Part of a small language model's weights.
Size: 10 layers, width 96, vocabulary 2048.
Architecture: LayerNorm before each block, learned positions, biases.
Training: a variant of Adam for these matrices, 153M tokens, 4667 steps.
Each number is 128 + 24 x the weight over its row's rms, rounded and kept within 0 to 255. Layers, rows and columns count from 0. The size above them is the row's rms in percent of the matrix's.

# layer 3 attention key, 96x96, rms 0.0956, rows 86-95, columns 0-95
size [ 85  89 101  92 107  88 107  94 101  95]
[[165 147 105 150 118 133  95  84 130 144 110 133 164 153 127 201 142 156 146 142 116 118 135 131  92 146 127 134 120 128 167 101 138 111 136 166 130 113 103 135 109 107 139 102 111 126 128 134 142 131 126  89 131 109 150 163  82 107 148 152 135 126  75 131  74 130 102 106 125  96 139 158 157 138 110 153 129 156 109 165 128  83 133 152 169  95 148 151 108 135 131 101 144 140  80 139]
 [117 103 132 115 145 150 164 142  97 132 133 124 105  89 194 127 124  92 126 142 117 123 127 147 145 149 148 121 133 119 134 127 103 148 133 140 115 146 130 103  93 124 116 191 186 155 113 171 117 117 121 137 115 117 146 161  97 124 127 116 136  93 121 121 129  82 146 123 136 109  96  91 116 115 172 142 138  94 187 141 128  73 123 164 111 190 140 149 131 125 146 128 131 103 142 118]
 [136 162 109  95 105 111 129  96 139 121 122 153 132 175 136 125 137 191 134  94  99 125 122 105 136  87 115 124 158 134 119 170 146 119 125 138 120 110 126 151 153 119 120   0 100 142 139 107 107 118 131 136 125 127 134 156 146 157 155 139 130 121  96 118 103 143 110 142 137 150 125 163 138 146 144  96 122 129  96 118 143 125 124 115 147  99 127 117 104 122 119  94 110 134 112 145]
 [113 116 125 128 143 127  91 126  99 152 111 125 167 141  85 138 115 126 113 119 184 144 113 148 152  94  98 152 146 164 144 178 141 128 120  82  97 129 161 115  96 136 127 109  90  85 128 120 134 139 143 164 122 160 124 127 136 184 147  92 128 151 108 116  90  90 154 139 137 108 127 147 121 132 143 107 149 160  88 108 127 178 137 147 147  96 136 126 125 148 115  93 140 112 178 126]
 [115 129 165 123 138 125 128 144 134 128  93 100 109  91 134 130 139 107  93 160 152 133 115 159 148 161 150  90  90 141 128 123 102 133 148 115 111 124 103 112 119 132 134 255 142 118 125 145 117 134 127 119 117 137 138 118 116 109  95 106 140 120 139 129 156 136 150 102 119 113 110  96 120 132 106 168 109 112 152 122 118  98 125 142 104 175 157 131 145 137 143 126 159  91 141 131]
 [173 153 120 123 133 123 117 126 142 145 131 167 143  86 131 124 125 150 106 109 118 103 145 149 145 104 132 138 136 121 110 132 121 142 133 182 119 134 126 144 120 166 105  57 167 150 105 158 127 109 109 114  67 129 116  94 147 109 119  57 184  94 123  90  75 148 129 114 146 122 109 124 160 143 152 136  95 109 147 136 154 131 126 153 120 138 134 145 142 140  97 122 125 144 160 140]
 [131  96 134 116 131 152 124 154 133 106 118  98 119 112 148 115 150  76 112 170 159 119 134 148 131 153 124 111 122 142 152 119 119 146 156 168 113 134  82 121  94 111 140 247 156 109 139 103 128 114 136 134 119 126 138 162 119  92 110 133 150 130 136 118 133 126 142 125 109  90 127  76 121 116 141 170 108 126 159 131 118  87 122 135 102 162 132 139 151 151 140 141 153 101 118 112]
 [ 76 136 176 142 129 130 169 134  95  97 133  93 138 127 121 130 114 134 143 145 178 144 108 116 111 122 141 124 109 127 158 103 164  92 146 112 132 128 134 116 116 124 149 147 117  76 119 130 182 163 113 133 140 131 144 130 127 173 104 142  80  96 119 143 138  83  98 146 143 119 134 132 114  88 120 132 154 116 133 124  91 145 160  87 140  51 107 101 141 125 150 146 153 131 140 139]
 [130 138  94 134 124 124 116  86 137 153 171 148 131 146 134 151 152 179 144 120  90 114 149 120 109 122 104 149 147  91 142 119 133 117 123  82 137 132 139 119 152 101 142  14 124 132 155 119 131 100 108 114 118 124 141 160 123 144 128 119 154 158 122 127 105 109 150 121 145 135 101 181 145 152 147  65 125 125 110 132 143 114 110 113 128 134 119 105 128 116 132 126  89 175 137 111]
 [123 107 101 156 142 144 118 142 141 151  88 122  90  89 140 103 150  86 103 129 108 132 159 149 105 193 140 114 120 150 169 106 109 150 129 134 128 147  90 115 108 126 103 203 137 154 147 115 125 125 134 137 118 106 111 118 135 111  95 142 135 113 149 139 125 118 133 119 139 135  84  51 135 137 121 146 129 111 139 142 106  89  97 143 109 193 135 153 131 122 121 127 120  85 134 132]]
# layer 3 attention query, 96x96, rms 0.0972, rows 87-95, columns 0-95
size [ 81  89  83 118  82 110  91  96  89]
[[ 85  98  96 128 145 127 115 137  58 190 149 163 133  90 152 151 117 168 102  91 111 138 146 138 140 127 120 168 134  79 129 121 139  97 129 126 135 146 123 154 153 112 147 107 145 115 133 172 158  91 127 112 172 166 154 118 129  95 142 135 135 161 129 142 160 156 140 129 144 121 123 150 123 151 121 124 144 133 139 106  94 126  98 122 145  87 150 102 110 115 130 170 137 142 153 101]
 [ 85  82 139 183 123 100 122 133 146 135 138 110 151 145 122 162  93 134 134 144 134 154  73 136  73 119  95 103 163 123  93 155 154 148 124 125  89 125 152 119 122  93 140 116 123  94 123 129 145 132 130 109 157  95 116 154 122 176 110 138 146 143 179 135 147 114 130 154  90 153 129 137 133  98 130 127 124 160  93 120 114 181 137  78 124 102 128 145 152 113 115 133 122 107 164 122]
 [113 163 143 141 129  86 152 142 142 105 181  62 124 104  61 100  96 112 144  97 126 133 150 124 152 129 108  98 123 155 112 113 136 158 138 104 128  95  79 110  96 108 114 129 144 185  93 127 136 163 126 156 162  85 127 123 141 123 149 126 135 132 164 150 104 120 153 131 107 104 126 143 145 145 109 131 104 104 163 170 102 121 116 126 158 131 158 133 127 107 108 135 148 124 124 132]
 [111 101  83 117 117 141  99 170 161 143 152 161 128 116 133 116 124 114 144  90  75  90 169 126 129 143 154 122 118 144 105 126 125 161 108 162 177 148 104 137  95 151  96 145 178 128 104 163 110 118 111 140 138 134 115  87 123  90 150 122 132 125 121 100 110 120 109 111 134 147 140 114 146 137 166 113 133 173 172 129 150 102  92 159 126 153 105 135 123 134 156 128 100 177 101 135]
 [139  95 125  99 118 127  84 116 156 139 158 130 166 128 115 190 127 109 102 105 132 119 167 166 134  94  96 133 151 138 129 108 162 101 111 137 107 134 147 118 142 156 111  93 132 100 107 141 151 148 127 123 151  89 119 135 126 153 196 143 139 129 148 163 123 141 112 112  95 145 136 170 157 110 170 113 156 112  87  86 121 166 104 136 145  89 123 122 140 109 138 134 110 109  92 111]
 [145 140  84 145 117 136 102 131 146 161 136 174 136 105 128 105 151 179  97 133  70 125 146 128 116 140 144 103  92 113 150 108 124 121  86 130 157 153 129 138 132  99 127 117 134 193 130 152  93  88 143 136 124 139 164 114 101  97 147 115 169 130 143 101 144 153 146 102 122 139 122 124 152 162 113 103 118 160 139 167 124 118  93 140  95 155 126 136  73 109 146 123  98 159 108 142]
 [128 174 119 122 140 107 115 149 122 149 100 100 121 120 135 140 157  81 102 134 162  99 120 154 152 123 144 156  94 123 125 108  99 118  94 133 113 148 110  97 106 135 147 214 166 117 140 153 133 138 129 154 151 129 136  81 149 107  77 107 109 162 167 140 156  75 124 120 127 125 152  99 111 128 126 148 105 136 140 125 126  69 119 152 114 160 140 134 152 123 106 123 142 116 100 127]
 [128 177 149 123 104 165 127  97 115 134 127 133 174 165 170 196  96 114 149 146 146 154  99 122 143 103 120 157 111  73  98  99 124 125 141 125 109 155 137 137 111 116 106 114 133 105 125 153 157 121 166 137 102 143 122 156 138 147 146 129 135 167 130 138  73 118 151 145 151  92 132 183  99 114 130 140 118 132  88 122 101 137 143 116 166  87 118 130 114 105 117 118 140 151 117 150]
 [132 147 143  98 122 123 132 118 144 133 208 181 129 124 115  97 133 155 138 126  88 126  82  96 102 120 114 110 129  95  96 163 118 102 125  93 150 124 143 167 148 164 126 111 124 101 142 149 104 123 138 159 119 172 165 117 125  99 142 124 119 145 134  84 132 137 167 141 148 153 149 144 143 138 137 119 164 112 100 107 174 132 125 146 127 170 155 133 114 117 126  78 105 163 123 132]]
# layer 3 attention value, 96x96, rms 0.0848, rows 64-70, columns 0-95
size [107 108 136 117 117 114 119]
[[107 105 131 132 139 144 100 175 167  89 137 114 132 123 159 107 147 167 154 108 114 131 136 139 121 121 155 123 119 142  87 142 137 110 113 106  97 146  76 128 155 140 120 129 171 181  71 141 157 137 135 115 129 141 108 154 137 150 126 143 155 127 112 129 139 115 129  83 124 177 100 126  99 129  82 112 141 149 106 118 108 141 124 111 124 156 111  93 178 115 103 177 139 156  87 134]
 [133  91 109 133  96 172 102 121  95 108 179 177 126 143 173 124 157 122 106 154 131  80 153 128 105 142 182 114 132  95 160 113 118 161 110 110 110  90 154 139 145 153 155 128 147 122 157 126 160 150 121 117 139 123 113 149 124 141 139  85 111 101 106 123 121 124 123  98 163  91 119 153 105 128  88 120 156  87 167 151 127  96 116 125 160 121 120 109 145 155 151 103 134 108 139 125]
 [119  90 104  93 147 108 145 124  84 123 142 106 114 139 101 146 129 117  86 115 147 133 128 129 121 119 140 122 138  60 103 114 112 142 165 127 142 174 134 102 101 115 125 101 143 107 175 119 140 148 121 141 132 107 122 143 163  97 122 149 123  87 142 126 111 204 119 135 122 129 138 143 122 128 107 173  68 129 136 106 167 129 149 120 144 134 150 153  93 111 184 112 156  97 125 128]
 [123 140 135 176 134 138 133 158 146 107 127 116 123 107 138  92 135 123 122 129 128 185 114 115 128 108 138 115 125 130 130 134 147 143  85 149 151 159 110 103 137 113 135 115 128 141 116 148 133 116 117 107 146  81 170 116  96 135 127 142 116 177 126 153 131  79 180 132 179 120  50 115  90 118 166 119 130 105 129 129 111 117 129 142 163 137 160 101 138 147 102  85  96 145  85 152]
 [126 105 118 100 175 135 129 112 171 135 122 160  65 131 128 123 108 152  94 179 155  57 119 119  94 134 123 135 148 113 144  88 118  77 101 143 147 131 111  92 162 153 125 134 130 140 101 119 131 135 131 148 105 137 121 104 144 127 142 144 167 117 118 157 146 129 132 137 131 135 140 123 148 107 106  82 135 162 121 168 151 108 144 120 143 128  71  96 168 147  98  97 132 131 143 125]
 [130 110 122 185 101 120 152 115 100 157 127 120  88 107  83 110  96 131 157 153 101 152 128  79 126 115 112 130 123 132 152 137 145 119 142 106  93  82 138 155 107 160 147 145 152 166 132 149 147 101 132 148 157 135 149 102  96 157  92 158 125 168  95 112  99  97 152 156 135 174  96 119 122 138 122 116 102  96 128 132 116 145 136 129 139 148 164 106 137 156 114  80 103 120 118  98]
 [131 103 129 161 159 139 111 176 142 105 111 137 111 118 153 153 125  99 128 127 135  61 134 102  70  90 150 104 105 135  97  99  95 136 160 143 127 122 141 108 169 133 160 122 135 124 101 118 161 118 173 144  98 105 165 110 101 147 132 165 133 134 119 148 104 126 108  90 129 121 172 119 156 132 133 110 172 139 102 160 106 124 140 106  81 147 109 128 125 153 143 139 126 170 132 150]]
# layer 3 attention output (transposed), 96x96, rms 0.0769, rows 64-70, columns 0-95
size [107 108 142 106 116 119 122]
[[132 170  85 154 111 105 148 106 108 156 132 169 133 191 127 125 105 133 111 142 131 115 154 112 113 109 106 112 155 136  98 112 125 105 101 169 104 121 130 131  96 125 117  94 131 104 145 131 154 133 124 125  82 101 163 137 147 128 123 149 143  67 106 157 149 138 190 107 121  99 199 101 142 158 119 137 116  92 164 116 125 155 137 139 120 112 117 163 122 118 130 143 116 115 143 120]
 [131 138 164 121 150  97 115 134 127 115 117  79 157 119  65 114 154 152 110 145 111 153 107 154 127 132 131 140 114 136 127 143 134 123 110 137  99 125 135 125  55 107 125 114 110 129 118 107 206 106 106 182 128 120 139  89 118 136 113 159 138 153 145 106 155 115 136 130 122 126 127 145 149 132 144 116 130 154  81 127 113 138 158 136  99 159 174 133 154  98  99  68 156 125 129 146]
 [141 150 139 116 169 162 118 122 164 104 114  74 151  88 159 129 145 122 111 128  93 118 122 134 163 165 141 130 127  86 135 120 136 114 152 113 142 124 148 139 161 139 146 127 113 142 147 136 132 128 142 141 141 183 141  70 107 144 125 112 116 202 116 137  93 127  99 134 142 110 103 127 149  93 159  89 135 141 113  84 105 142 107 136  94 144 109  87 143 124 139 117 151  94 132 171]
 [145 133 142 132 170 117 153  96  98 123 146 189 167 149 129 179 111 143 107  89 163 111 174 142 162 128 132 128 126 117 116 133 132 123 135 160  99 118 111 127 123 122  85 125 146 111 126 110 113 136 136  89 111 115  79 158 110 137 124 109 146  82 125 132 169 156 114 146 112  90 177 110 136 135 102 110  62 148 140 146 113 127 131 129 143  92  97 137 139 124 144 158 124 160 142 103]
 [149 149 131 167  94 126 175 133  75 135 123 136 131 158  80  90 137 129 150 135 131 178 127 165 134 138 117 102 145 164 135 116 103 137 113  92 140 149 134 135 130 119 163 114  95 106 160 124 116 119 108 101 158 107 119 114 119 162 135 143  94 114 126 106  78 116 153 108 157 149 113 124  86 126 134 152  82 124 119 166 131 174 110 155 131 148 171 108 142 125 140 121  85  94  96 144]
 [149 101 132 117 172 146 113 142 139 136 143 152 147 144 123 191 117 131 119 142 151  76 137 174 170  98 131 125 144 120 116 104 143 137 138 134 131 142 122 113 127  61 135 123 146 185  75 135  99 124  96  90 122  84 133 171 129  86 138 114 153 100 141 169 151 116 117 115 129 118  99 124 110 117 119 128 110 111 157 120 158 126 139 122 130  69 133 121 113 149 112 152 139 139  95 141]
 [115 137 110 168 115 118  99 115  47 160  72  74 150 136 141 145 125 125 119  99 113 195 167 141 154 114 144 136 126 140 146 150 123 117 100 119 118 144 126 129 123 118 124  99 154 119 119 150 146 104  87 115 130 116 129 136 129 106  87 146 146  99 103 149 153 127 149 133 141 129 187 131 118 162  77 144 118 134 172 109 138 143 126 144 138 152 144 137 173 115 120 139 109 100 117 131]]